From a checkpoint of a small transformer trained on Wikipedia: LayerNorm before each block.
Each number is 500 + 25 x the weight over the matrix's rms, rounded and kept within 0 to 999. Layers, rows and columns count from 0. Numbers have three digits each.

# layer 2 MLP up, 512x128, rms 0.101, rows 100-313, columns 0-63
539491510523485530510464507500476534518534487478517459466505472510493547458495510496486441536484519476512487473541489490527487528543511471490505487518505468493498486497508464492557509466490490
489482533519440466497475503485563471491516507494494476530527478462552500502519474477450542481466475499529517507512530482530507501512488526507486533541484483462486515470522468505490535505497502
513476488501502537491494526525513510513508477501488509470518510494528502505494523534472514489496505503477465516501492512464467491527497527527520565466506486523492491481496546500483509493491527
506488517549467481478507486502514515499491462494505490527497534493503485506516483490512485474500494517541520493519473512465475479514509522448491458479493512488515474532524468478527534509492485
515490508512514512500569492495496480480473519499474500491477504540492507470489504551468518535486506467485524534513485486470565475496546501511472512497479484484500517512497511542525517539475469
511521510513514460483518509520476542512540473497495494516462518513503519508493482489465465490480500508488497459511481508517505484506464522529501511483500498524490474514452468506520523500477520
506470489512531497475536445482504483491554444507508460464508475521504528536459491501457461478503473526546474499493506537523484518478444502461500499486527504492475534535520510523489518541508496
538569503502523494505503477520479460514505471519528488505523553512524470527497536494524502518516521480515465458486505503518528497525457509484457525487479495532510538496525504499495538485514541
439449537511523524516498542471453483513473572479517443485528487491472468522466535551530504551477535516488565557477496486509490515475546467523500526517469535473485460541540532503518439509506526
487533520518540435465476469521518540517489503540497533500487485474537490493481502489498474507488526488513489541516492549497511481459493471473475474471497511490495478447534486530522534504449532
499497503488516512493521489470553505557516542494495500485482546521524503487465519484503446528464515463540480473514454501523474500448503477476567498499473470531525452524509442521471506478507526
505604505536448486504497577512501491470546452504474494522548461463512475535516552481463529454520470511512467488514536468529472493473512479493467502476533536481494472501463423449504510539553479
483481502578477509504498510514507519502463496450505467470518572546515491521482500494481460489457535498519509510474504510492469493449498482493557517505514506500536475507520532508526455479517503
468491509510458525522510500502576523514487453523497474504450508480517506490486473506482526516535544480468492497497492512477493521481541501539520454501526503483449477542515512461502516507513477
519504511498510534480468512443503525475528511507520510500443522506497477494462480508484449515500522504519508516504523511491505527494488510513510441501465496487488488497507513541498497502491494
441442506522454470504531555479507486525512535525506524475457458546486522494491480531485524511511543499520500489521529561505503510506486515521492463518475500494519498533498530512452507514496541
529494525510480500521516498468490552540551486516492520500495530470495468495500428405502505490490464501493530430497517542462490504527521505459463440462523535494472547510511493488523521488512502
514505523546483480476529465509513494519477488487506496468494480532512481545502494522520540512488522476525505510508533513498480528492561487491464500521500538511504483507518491505506484521503482
479510462522531541524492551515482511474512482517556471517498549533484512512494457542465480505509475534494525497496492461551551481548534515460498473515511460510512498486523519525466513476510471
478461537496523501509510536426495554502478491520511549522511467531512505504481494424465460511498534512556492525563474493476517492492483500465484457517517540498488480468485495520542503502511496
474535476498505559504497489471510498479513516534479525522454554505491484573458436527510514455499493493563500500492468525491487504487496446533509459511549496521523519536448454463500467527530518
520455521505531470477495478517489534506507502505505486518519476484520509522482499527497514458499513495514516510482480506492494492497487498463473483482496495523520493482496476498533508474511529
479507499483496495535511474539509489534554499518442521494505497496518506542488509495499491493508531509472507506446491517473536495509524481466517469480511523507517485519487525495503492527506562
496470495472483505501467472482496486487480477544484511502498456486418462569481531524483505495493489448561507478514497532453457525478473503520557538514451477494522504479521533446505539488535508
552563496500478494435488499495475518503516465514519493504518504551536525505556535445494465542510503492532495492513505502489499529555447529514524519497460470486488517494507496535464472521509497
489531493505511469452486489485527522448521524531480518479506483483491475516569450521512526492503420454463506462561497489464485509536516480532549558501461428477543515501528553490489467415498513
500507493504515476481564562503514533491459505474497462511531475465501486496494491443428489505464494449480522454528533453487483471490497519500503517522456464486476440515523493508493540500516461
480456480544500536484508505524507453508494492503507499470486487504522555504480468527498486487494476468519500555529504482490508498502533505496512545487504520522509525534514516486505479476530515
510517550469479481436545544517503536460474490473505503487474504474495506471533490478501503485516526508462539478504495492530508480491547491473495539488516518537524524490516494538509495536492489
499532548523490504491526483510513517505510451496487526454523447541494515504507504488494468476542483503471502500495521528489489522472486473475490520485467469525513457571485503492522452536497528
509546502520493504523525443513500517522518539561541491516517479509465456522494507545469495553530460444496476529477508506485523503513494480490492562486479467522532510474522510483417485488517506
525510495533522487516485488473446501492529521548482521484514513462511488531501484514470475520507485514483503530509524498491537449508500483530510486458479495510528494522451485501474533507543500
524539509550487533472477483502488501509494505521532507507510485481570457439496494525502480491541466516479456532533544478506514544467506442531485506499463472452501481499558471490462559520513514
489434531543501518516514473507515507515491462478429493494470482509513473506458536480502535474510483474490509474493476523500497505534489492456493508436563494516483473501522538492516504518524504
485488500473507498521509503478531529474484509474490477455531489535490492481471480527490506486485482524531508493516525486486480492524532503528471519504509500522501496535462498522496472521496471
494485513521494496530541464521492488487493526473506489499543490508514502483497495480466488537528508485481499497558509542492513532556511527503403481475518462536485432509539456479460475511511508
494544485482503511465476537507501482565513549478525484510521494537517479504525539504479505482492505534532480495487487470503500478496522457529472539494487492525507510486487494507516471512486503
473536492484501516511502516475527501529496512510494533496496536485482529508481551450488512512505501516517525503545484518489498519513538505466477510499493473511485489493519483498522498447459559
473501506490504470503547449531541504503539467519498474508476498513491556556502484543491434519493473482510488501445496467513491509480545552456487516517482439492536510483424491471514479496493514
490536488461462515503524493503526532458475467527552494523428485514468466520492485528558520497518511511525496494503469472529480484542494505517499459511487447489518465448517479493518501518476482
556457510533520518558486485506472481517491473546467505486482520544445501521506488505552459508527487454486518512492494491499503508482488502496480515481467507525537544504512497499461466517472518
500516502499491490485506492528490513520514510490517491492537529488467459516490474483465517544498433518506495475524481466521498529513478512494520486465515509511503502448514545508537530499489532
500472521511483471455507527499550539503487516515491463530526499480524451492551500509492448447441440519511457538455461498486485445461534551502483558489522522507451492487499508473496515454495479
498439500512553508483547487471484537443525521576521484563481543556520510465443504491500493477533490450530492465517474513489499492516532487471554518464496496497471529434463458474497480508467518
472483492516513472440542476542484494493503468516489499500470524464482493524485487511484499474507482497506501504534468506463507498459459472467503515518499476499525496494515501500481517493499495
494509509477501468497512470535529506515486500499510512480495484517489550545548491542510501501503500493508492486486515494472493501503513502490479529497496530496484489489517515523501519538483488
507519519489521472509491488488506536470491513457526493503505418529510501513545503482494551509491501473530472493501509505499480524503520512487496481523452505503479506525532479508485470524490531
492436504495461515540522488510508540568504509499526512485485543518502495538433467459444474482507495497544494500448549510463512509501474522483476463530514517524494516439561519483479504500483526
503493515519519491477501479520543502538497496523500510493497485536523482512507544503472489451495501526526553499501522517475501502529513491469497511510530494503526519542509499536509531533456505
494495504509492475456484511437490495471486592505534532475492525485525513522508508503538479494486516489534557476495490511427522442481495501508472501484546523525449450497542480497572480449535523
475479520503490516494486535492540536473484487488498502485470456532489530495480477504486520504551473507523465496516503485451546493517515508535515479511471515507489489524487478467470504513481527
487509506527507489490496484513547528500498514527520531536505504485523502506524450518483455518480512556470481521480514520497465490478492519500500566525533477489485536470558501480525486510472482
462470537540484460539482494503507473496536473512537481481474479552532490540512502484480526489513508503530481539479498496501467530441498525485466533513500478516524483555472460487517492514481471
526526490476440446475536546540523506512500511509510525504525477491490514502512521511490456489520459523506491477501517480475537479463550525477534456533447518482486537533473476490478524523502504
464478503487506486457516487452547519523496517508516479487535491506518483491472502516506498492487490501542502486535487538505502506493547503475453552523519490491476509494500540482468456484433558
516487475545493490469492488513553541525500505486502499502496503510504486488519489512462489517477498523498536529489487465498542521517509504490495524492497503485488491469510491504537515481490508
498542529506544541494515483475508506506560496525486425469506508463502537485483485500518470515537495539480488472476482515530514487480502553476513499501495484484487461510443539530502506493499488
537472483486467475490494510540506558520523459513506495466507453486539494475529482537507475519522470453481475491458476506520494520496496521501457493516522520502506527519523532492521483502520513
492494491482486486553472506478481506534530506526522512473503471512501512502475502491487518493522495477492490493511459521515495503507491544497499478505475453512480491522504487474477521520539502
497510527524536481485536496506489484531530522524523488482480515498473500518485494507468524524492497505509478492512503541491478474547519502471500541525471435499516522495530534516463499507507469
499492508475514524471479461541481448522535498497513458497505520497510524530532519484486473507477536548541518553500499495541485501491535505498506501473494521518502521509520473501497473496499529
465512513480505474504462512516505515507497461535479497463498555494536475510543486458478464476498469492535490514496505495462520533502432450534515507528485501452547553502490480481528545478604469
512485509471511514519524499493494454466488522540482489496507495525523484496484516503471523446477536469515526454542459496490481490511532478484529474484510517530515506484510499520474505471525484
520491511495538472492489521517474510479490472496534485497533462462543479483496455527471514510525489538517435449510527493471459489512531470466473534474437540549505504543482461490508532484558454
478487468502494479519500485544501509518475542512544460473491506494478514472517448491482480525518496509529476521441529489476505488474510535458491492481495493517512528524499476496483472461588472
523490518495486499504532498501520483558482502502525485502531482496482545497522519515456455502483527502479538466479517533513531486478517495487528526479471472488516496539521492477536533511493510
509501495473536526517504494510442533501454537460475476452536517492520525474530469543482495526508462509540522438505423446491527546495458492526511507509492431575476487477495510511484537500486489
484487464522512460515523482499495476511456476522519520516501488522486500506472504509500521512495426545521495484500517547503513480477552484509458501477511464509506492526526478487502493490492465
511492517517512485507519503538459517504490478540548485499484474498478511506488484505526492492524505480508510513490485473455473488474496525465488528506479479501493509472471494503465473491526509
537484532521490526481512529500545488528501485507506542523532518482505457542521481574481497516500515482494466476520533495506451539525456547469525538507488499453456494471493492475529551480487499
477446456492503541460490509472498494529516529532514474471536559493503519507470529507474493508485479515532531466504555498510498480550479488471444459506535464488442473474482496513490493536449524
473477542535526504583516474471498486508488482525492561472498490546451510490520539484535471488532493515500499482467532511506466493515500496515504484512523493503503499471505516495497489481500480
497511494492497500466463517485513464507496545485490524491524453535523494526480500486492527497516523518522470442480484486512421498497503487482539513481468492461496529498510520456507505489507449
530472525526491546473543534501517522533437461488525502478485511492515520504503513517494481508495511538519515505530494486509495518536522495489489504471474506523483511486459480482456512509459469
440484495471505470548485450504499518493485474507520478502475525514442465505419467547453514532480501507508501521512488473480533483486434502503484454461493503515483472466473498510458516517515484
490524525507501509518449497484511470513488512440534467521496550495507525556466503558496470494523545523503514499489542528501539531479474501517482481503460497481495522412456508482508491506476508
462505467495439511510469510496522488527520475543472478519499446541511499460470512537504482495487481522510491519480499549514478524536524471507491488488502534417513510472491522514533499502497460
500514493528465490529487505490461505486508493524514519522475477484472532489484501477495501485543505531495504489496476483452505475495541494498474520520494479524500502517508465552509510491518484
495536494520477516506504523505522490501480487507498529508469512523505522480495483514479486516496473478512495496476459492471531500466520492520472513502476507483537519489494537472499512488531473
523469510521536486517522498403482557557475498534536539489488496495473496507508515433522484492528499515531475497506464497461530523467442514489493492519543519487499461470542498490481486439569467
474460483502517508461428499451511522533519532463519473516442454520482488524498454496546475523501548542462495509526508463445492502497490501478517488486535512508509508480512453511454515497495477
475501494513482468462525474490531542462517482458461484528456492517529461554487496494511513502524522454473523508511534477476520457489532455505488493487539494512503470537488557546529482534556504
479498506466502477527487571496500432499516530495534503468454525466537499506493489515470493462519473510475487505498528492506517530509502513469548493495530534524500534504483475513494539507516462
545510496501516507497510524547458458510486499531511474515484503496464515477482508522496547491528503554536506507496458485546527487555519523480466513534517513446555505524462443489493476551499472
480489492513498496504535463528462516542495537529516511517494511457479498500503479514496503490509471487517507509521468478470526501473489526523502530493477513489528518504528493526482541535507488
501532521492530490506479490509465494508476502473464524501502523504480494512552527504503531475499513488477487520458523528459474505516471495521484471494503503466511535489507524545500520514472460
472515481528503524483510459524493476505523463520436520489537536497536508500509477501483533515501516498524457507499482502506524523480494511504505537540473501534522497513516479470499547519535492
571521486522496452493516553497540487511550461518448541501475541526477509467494450497478509559491503504499531492474519517538496514538496485466437520512487537515497492472494513522494484532461537
513543469487515500454495480485497519499539523519491516473477488517496487506508484509490495534507528498500495490485481483501517509486518459509550477472507516536499475528482499566512512574480508
515501466495510470498503536544490492530478486488474493516477524501519495491498512466504507515523464501501547455503450536488523494473518521521496491530548499478502500532488525522530529504491501
514491473482477502493485493516499521534494453524492500507509552502534519540515514523509501500480466476505444491488469515511505537525479482559498533470512460489527510447471510517474518528502513
483508588479472484508534534519499524490511496497540492434465545481523508545550519476532485536522526473489518513510495482490518465522504521475469533481527534490502572469528510519565483563509532
509489548538490458497487523483462488479529492543451533484558480538485473535519472505522531500532506490533466489515495530481521476484515500485496479486489458487533488542515516481505537498519517
494508467483453484481502524527495492499520512503428470414493488502543492482449517493442536497521474498512449484467485534502490504518488503514522489501488497460494508519506480528484527552482486
527529523453454499499498538512501508510564453498482450491486545477552500503495502481481534558515494490512512531386464488498470519541483514533529522518474475495480506512477521516489494451466504
490473505489540504520455491498528543520510499511506522546523475539442546523498468501498490490521517477538484523512486480507484526531505493469517520520553477514484510513497499475503507470519539
523458536482475470485520486461535493549487490550559447504510476540505495488546469508513527506469475502513526521521512550473511499481527512469542514516514474461524506490517501508521505510496528
477452508534475494448485470509535525545519484510472485491478490548544475515468509505470525521532516486532509486484543507553458463557460516483483495512537523521483537516468481481502531527524460
530484503474493492469495515548552506493517504479515430509483520476503514516493514511503511499496448479543506519489487500493507488497458477475538512498459509514501481530493490520525484495504513
490500483513503509512469496542522511518496473536489535510496470528499467495523530463508549522525504479504475517480489486466492534485491473512521521501517521516521489498483507547500501503490480
547495483470544492524481502512511503506506476520476506497478501447502488540471488468495524535478467467550516498532474523504474517481475542511483522502481477478520494499507483469488504548478515
512545508508495488518500503474474506514516471508485501477441496454484478525520496452516519508492528524492538475506498524534520481470477462494498518480490511477468511470527506530482490487505494
503516508471476527486504543525494440505420522496487494509513480527502447537445527463494466504501517507517548506458500546475527469560512457547480453499478511510505464507523498509526565533519497
513504487482507495540445528515487503451487471503515503547516468472539505546465507535497467502521449529528544503458489509519519541512484469541489484506439537508522488523523474500525512486495508
492525526522472463563478514487523516503451555492526476517512485531543523496501423496465487528463534439476507511454514503506497567498551530513494492428488470492471485554459471501526494487501477
505517538503471474477508552478471526433473491484471480497545470549520463488435492507520528484484500484496484473427533463497518499544458482500521466493458461465514508485498473482554459472539504
532446540442511554512420510509497552527533546507489507483481512486533494514490527491495497482486528540487566526561477464502522501503533507557500491523503474489463500504461441507517484495498478
532512526497518549515484541491486509485528503508486510477535515510528484488485493487444515491526489479492493502532491487444468491547502497526524464497497495504491523520501526517525496498504496
522496548510485504471541514505472479516502471523526513539515519546506503528523517515468493534485498478526517526469496503539489470495492513470438516533505517485473531500482480477469528452477460
466478513532490494491510497542478487462475508509530486515480527495470469489506468532498475502507537496515509480501527472494522506541548507505483461488471495501455502475485500519473482498484497
482497501501471511503501504476550499501498514513501503509505500468481490484500499498508484493506466501484504502511492501476497518480515501495495545499490478496521482506531543502496492461497495
488514496530493545508535470463469512537526502506469498510468475483515485531474477524480518477460473508480540477468501521476499537512491500452517547525470532495475536451506537492494515497546490
517552549478526538508435476497472532500532477524529496486480498509534457504502479467489489520488540507508500484497524522478431504525506497491510487514517504458528488511513511484484483480494497
492528492524481499593527517465469461507502476506441511521543496476550516499490498487485471513526505535453504464493467463503490539537481468471492498481491483471503507463482483472506508492508514
483505484477528466502509489549522503493470494485521504519537497464513520503490510488489544501516494494483526509480457508513496489495515504463512535511483512470514472494487504511494503552523487
557491501554509519469496500549476492552497516554461457508458521520533462464473515517515516463525486470534527459520475535514520464492496521495487461501532517491492490532530515444506506501517477
477507465495521531521464488483514520476518509479464497489525484469472503553490492569546512495500479492490445535539508457520496520501496460525503528501494490510495490505550500471493494525521522
519464530496529517494472469466503502514502491511492489494497467495511483524507527468494467457505489520505518554522516531478500496485505471522494497483495476449472478503526472513520501507501534
528482503494449516488505538486475513472483524501496493468536495492498480461541533486516532513477495508490477507498478524522485503522572482512501514509540523491533497512501484525479475492507512
505492525517510512491514491491499494511498547506465499502483528504506557453470514520487490520510494508528516520524478472532531497480525462556533476488524457495468475542504498494536482507502466
513522530492528483471477491508503511490538491455493515510498549494543479502542555455532555496503490492468539548480461520499499508510496507549527521504501477476477497516546499548557522511478482
501493492500543494502505487453496556474478506481500519497485518465473528515485502528536496533503487504491470507493517508534489513507522489501516485488499462509488486503488505502498465491493488
521532545513506481498451491537488512469491490473513471501516528443540471495488480553484533472467460576475524469493512485532464495514488498466500504496523517483475544505494486473496564514486499
525531520464511482506504559482523510482508527523498496493524508529529479507534530510481508487491508459534519530485503464481490518575520476529530504517508523526490448510507429497524501470496509
481511541535497498524459499490483518476503487476484474526519507516508499500471517497481485531497535525510482513533494507501522498517491456513501514502491496511488468517485511478490522495516529
480494512557529496501568456519524545509522483504534532510478514514470495541475501455459520505509546490564491507471505539510490510505498507492490518496527499553495465481472526516542488438468468
483469513535480521520499501528510495513497481473484509476486521515491498526517417513538527511509504508529496525505496443494523477482489522486435473479522471441528497524496537463483469516482456
498517511448533503536473555497489452484487527536497472473499497444528512508510484544533520497476503495485542552478494477490497531490526531503551528467438488473485552527505490501499508532507492
470520506516507518523479525455474489499529493456519520483527513458499508497488490504471447483510521507488524490521487492475534521505519510481497508494508527459443509500500520537489500485524491
519487512539490489480483527512549517499463479500540497500492524490513475489480481497486508478508506490503481464510466505485511500522495552493483509504507441493489456550508486533473484507472531
505484501501511530513518522507504492516487518528502487493492513486504526501536478471484487483477489510514514490480525509488505503489504498523496514503471509451460518505473483475520508511524521
455555502507477433498504503490481459496521491531469463530553484471563554540504495504453491525500518519472419477513491474461470471496507467482482504489462499528466505526497504517572533506497520
527485536485472497512501503526503545472535500518517473451515530494523513497468450492455482508485510506476502552483503439479523504515482533512495487485482470502458513514449471531488503522535501
492485497493494491467493527477456539482531508487495490532466465525528476507491467509482502508524469491446541508531499490528459528538441498507481516512520509541534487504479509479510524503525482
510514510486481508499522505488512490480534482518465466463516520503488506494539472453484545481498459491499512523495478479513523499480455470496476503497528464511474511524488480526497526516489514
515503497525551508536501504505517508492522518490509508467524526503521528514513491494477516521470484538496466541483511508537501493505504483532477501492509490531511495528503490493505491492501511
480513500523510517532460531492534455442518482533523503476507529480498477493528469530509506498545485510492525515495494474473517532454497486512474494475492487498498487517523492519480557516533472
503523518511486506482499485512530465468484490513512505470478505505492498526494495490491530478490480522489446492507522490452504529494528513467511493485491525486524514501501511543476490515483485
487463497469475512486482486502529553520547499494515484492506507498541504499486523516466476483526504483539477478481498497535508519485519480531540533468498518443488516513485513467516492514510497
513473497471517486499532488477517486493542526532513509523495537491558476502521471523484519486480466521535525492527504488475510508509522485508511506504476539462506536505429428478534464504535488
474501502499515503543521518503474525509542471540475476471456470517515494504495505484483506492499550473469514464453500469497448541485493498505499529475535485525479495478462528487481477454487533
517496504473527519506501494510494497527533503508483512493499502512493522483491521479466522510493496489508502512491509501504517520526505506465531507492483491471507544475540480481494556510485494
526524515534464513479515524500511532487521465469461470483475498506511502506511448508493524523499502519530532462506522457534514527477462501504490447529510523512523479493501479467510504515500498
466461497521520521510492484542503490557488484534502486493513540507513517517485488516479480510498474466463454525501536445525494512489479525534499516514499501495527496495495503510508529517443523
488502537504461501538502467479481520454537491475475468482506479507527483463502545511512506555479488518498476513518446530500483485544515532489518496489437441493527484468514544509485532459496506
534529536510482543490521497491508510481486538508514462492491508514527502539490489501498514505545499482520555505509498500499473516517534501487494516474476477526496519479516477454503503494494512
498491544510523505504479486452524476485512462500511527502467476470530491517486516475501508487529513514506458488490508469491501484486494512482469497532512476505540508485476500480497471493517493
497452570476496455480502490525505499514508477496499509487457443547501517469477531535550489492538543495516488525556533523493526466474504445481467515534537521506489493513495560506490493497498487
506494529459494495539512470502519508475509465554490452485509499523538469506497513493518494503490475526496464508480516497504506472540529509494512467489468462519475461517461498516501493537544474
469531518526516465471472565502518479515505503463522520491512490468498476531494491487487501486526530488483487504491500504511472539558509506471511524509492528488491498464523490485482495482560482
469487516526505510480523485524495485509544547482504506494466507474517422480472489538486504534527514500465543482515510450501502489482520497477485500458571467480452438496505496519485517490495514
541520547503531475517527503506442547508514465507575476480480501526485503483514484423467465535519498502522513531487486535528536563520505474475463497522481480522481447492505569525525475465502543
511473520544526484498534496477492547511491500508528506493495518484489473512490496504482468533502513517505511503508516478498521522529484507490488494506483472500504485475464496491473480466475523
525521530519516522509512507548483498465529517472491511478453528481479482491507585498494482528484544536502499529445509495498481540553519474522462478486478468483462504531487472558496523503522485
541508528524469500466493537534501484465506462478533443467518483493559486492542484490439519480534463532540468478501486489505490480512533501487484490561461492489489492507475499473489494551526464
459519536484522498510489509531505489488457549436519502524450485500505492524484554504482508487490430483529526492488490467517490481475495486536498545433466505482504480510520513541516532481517511
452524511538525489514512500479520475512505509532549519498504503502495536523492494489542514500481485501494503519496465510498483497478526536499535506480527510480493512517508469461523476455477491
485494489501504507501491508473471506487509499501524485492468498468500481511509521520531538456515511543453524519517503536490444478488540491510526495469486486516498453500527492504530479520499502
499491492493485531483512504486506529517525499470519505472484539521504481539498491512493493513520520522481487528513549511492500476552473512498500493526527499461521524533500478524496526460493491
480517539507517504525515487480522506457490472520515515506536514455542514458477489521495511527502501501507519526467453479513552486518441504485531503503501509459540446502535490477467477521527463
519460540500551499483488471491473497483544507493500471478482476509510499496510476478519509496551511502516528499500521457509458495490533495527495460527513498516537520480527480462439503523481472
478494475542493485536519495452530498490510482493510552492486474480481516476484548513499481484491490496486500496500530547482446529502507503481468501510499497505465497559498478478513471500492492
499547510490519466531474489506458471553475459514538560532527520547530455482547481484512497500493463498542482504529486503485518494471534498501519460489483483490512480509464507514483475522485521
489479496483521495497520509503513483526522522516516435477569495548518489553528509464523471487488496486534471472516503528494466453472465509461522525453487530452466462470489491496465508483526548
519495509493509475510479468524488506511513497490445499489458506479497511509492467529558510503493473550517487508527464548492533502509525509555520493505468502490526514480508525525484480533466508
478514497494516488506490502468477514501500489487479475482497496502461514519500486492504541513522456525494520521514478504501471491511486496504512520484490473497473488475485482501499528474476524
483473505509503488462487485512523505524465501491512452468525519501522471498464504548478480499541461491528517521475494473571447462473540498482515436527488488459461526492486488501510518495436479
483484523506531501516493492501522457535479487505551478461494482528521552510496487506469503492489475505497519497546520499510527527484511486479485497524529477504539497537475480515493489467492483
488488523497492508477475511467464443485556512506491508491475482513482505524521539469512473483514467496498510495527542537497460514509507494479498526491481468473481517498533486537495500478478521
528540505511518496531460550494509458532474493488486491515490527483518495477510518492517468494498528496447524498524556474463478527493477494521480450518501500481511482513561491486509499484519459
498450549505504485486509438483511525495467492486505543500448486506535509519520508531512535523493532511481498519500494537527492466482509503489478508532531516556491516501521490502463477491508527
515492465526522492515498494509445467492464494536490557474491481457517500509493506524506471519529503535489503493454546511477506536512493427501461551476461501516483501548508498521469491505513537
488513542516501477467490491503526465517481519494466479478558506465521530514495545498501476514523490533488517453453516543481502515523471503467492462487502517469493548540536491520543494499483490
482461530524503478482492511459487494489490525521473516498525535478445573470487505517513489487518498514471493494480489552498502480449508517502478510480521520520492497495479498523499516514494525
469506550507504496486496511507518506547528518518513475461496497486466506455553453509450511529487446505527485460461515461523456553518459504475529512503427518504509534500538497506488519470495476
494477518483465521491514458512482549490496473488502515521509474507510479524470489510502509485531482470548479529523490502450527502503461534491492508516451481517510484504534536514508472507502518
513475524505481509519518483493502499497506495490462467488480507551525530500532497512480464493498526516478503484508486546501522499503537468505524459509555509496500467488504499479478513519489498
537507531481479493514502527515520465474484490532534464492500509529500482497503527493491516476501481502512496474491487512517528505510558508517521517522489539515464523501511465462516507535479498
497470533507469483486523455529511505511469497525470494543484514512487501483479499505508514502517451487515476455488518566511533507556501514492452538491496512511532467534496533497476563456492518
508472546481496492519502508503529514480515512555520495477489495515490485488494487500482462464510467524527469515500541529497495470503569500494477498508475491527508517537527525508495462502507480
515488518494462526527509486528487533468481521517514501522536507488482470529497496519491505450510528513522548514520480480533492511539527510489480508506508501507480482530498509478505550541471516
541521478516502476537542523481499482507534486524483515580498444526475526520480480528407451471489451515508500483523510489471501501557458455432520512511482472494482483486510493497441461521492511
501514482486504506449485462502483557502508504500509537486471515453512509482457496464475500530526506490588514464543485502544447498484487519476481520473503489483532492496455488480462482529529519
481492529489521464489540490524533465481516465553496505480501470484510494519524455511496523468535501477508513466506428487482484530501495515520485478490491486493511509488499496505512482491518492
542486474536483477472483533494436533490503495540487495514514485515482512485512494521482489468528510513472529499468464451459453524528493465538488535512470461492521544498506490545508492447538496
501483519524517502484499498497479549504458508486500525523488491534531456529425479510531528470500540475485504485488496493490491479517523484512460496495481500504523477492495443431527548535482527
494508481503479483482463525466510504520509523508530505509539537508495534488514508516528487537502505478525453487511474512490516503513486490477500508518516510553531543518446509491454500506495518
545469477507497502514499476517491511543504499491493507468463556527514529498528475507455519475497505512537466509459474470503547533512466505505474537543510528522542519497518496509457476501528512
516491529514519486501507506481504518504429498522484511505495498529471505516494492483482489454486510474477504496503495494506464507498491505449488517496499490494531546487520522467547503480475421
524491484497461455518516505522523538489539442526474483496488487490516514510482479473477504490499502488528485506480489481451542510545516509505518475513500437519475491473503499480471417450525461
510522502474483539497489482471497470510515487520503498494505540469482517479498508520445511492517465474491509491497472476485539480470500476497488513497521520462483534490463505502551506498520466
481522491461479479473489490463464478526496527545509516470501485530517451498493516466478519510469545458498473486465463534470553489495512509507527502454503511494539482486473500538489462470479502
497490491461482498488482476512499505524475486504513488496460489495486476490472479522484521523538481508526517499478511537546462487502488504510487514480514487508476479502506527525495543547517507
480460506550498492512500528449503501513548502504524509514498550529487490485508480485483472543489486510532526516466502494527482495536512544509497517464521493468489530508469496535496474511522502
538504504493462465493466510546461520485463481530538544564502503453503490490534485483503531473534506514491472503497525513502459514502499520506483480549477527514489487534513457536497498519506497
498544540454534463479500468507506475471524479512534511468487484500467462516491559458502493518480514462455519508528532512475544513515529488510500490504488530534498480534511481523528506538480489
493501510499472533521491481523512505468540508534514476501497530473535486514521504489467505483494494494474512522517535523508495509498523477513455493482549512474515505497477484512475518526508474
485445498484476473501488490509463500516534532518512450526498503542551540489507492512525481465481504490536511504483441536518494478538507459472481520480478511529513505480514507505490460502514537
536488549509502478492453480475489517498541499511521541551512512501524478492485477507499492516551491533508507526450450508503575506486501470493475506521464503496500542432486496513539512501513477
487522496543528541428521509508495541499513500500493501517495498459525520530495495505476530534517472478516513443517458468476508482503531478531514519504515498502530486489536496484484469498511543
483476480471497554522490473486544563508510490484517529505490518543474476447436488504504491501503499554499542436514512509524520534483529478477478489482544513484479462516501474480510538445518526
525524522515499468489486476487455477506465495537478518494500518521499516505530488485536463514532518488533504474442497531508516500530494500507489561493483515475495499509539513509531513504513425
479495516495550515506466440465532465485518551511474517459497470453469515554485490541513526494461547459543547502472556513482477509498511496476466513480523555528553504438503520503505531504451462
508491480490508504468510504498471521511511486521475479457515502517464538531467472540481474484498485469483470478462516540521511502540542500500457527497488462533551485542535526508557479507480507
515487510564457490515496519485474536527494506530474474495502506458541453530433475534455509530451473487511529490490501503499515504501480468550490486489508539540518488463478507493451501504506501
472491501515476486490506522470473489495491471515446516505483535493515520492509510490526512538524470485515507501492481510533510518496508441507493505495501460506461511504516557468541474515525518
491485477526512526473516529489461530462474536532539480453510483510510455432480518520506522482560467510484517499503514502431503529512491486415473498507495471486552462493530516493502522499493498
508504520491507510506480512493537531492509464496521455535553490513471470543499514527476486492451501488471472467520471491495529467526461477561471451503519491480515457496501514499500519500510482
492529480492529492528538504510528502529539509491514481482518475562528517480445478473486537535488534478498500475438496480498468537489488519459491530493478512514504480524470519475528499481458537
484494487492487542459493421447495470513501501519477487487509482497572487520444488520493462529456523512515480523508492519518469522519504495478499523517485458498495503473517509513555488540495454
450489496554512516502544513451506513476502516501513512466510510502479480482470521542483500506498488450477513469509508504476487527464547532483511456492497508513451482515499473480533434459511505
502480480499502457530497465497495507511480464480501506513518512558449493480467529524528506545516521504499492483552509543530522449489504463445478511491535533500466464504459502456521500486510515
476517546571480434503545484479496514495501475509542494442475498456508516574483419512578468514476496471513454468481468525495460524511516498504522566496429492523527524445512487422487480522498507
490495513494502510517503470531536507482517477549478533483451502506530459474516488506510464549522516482524487499476510486467465474518505522540499519487485512556455490501497509481483528519508496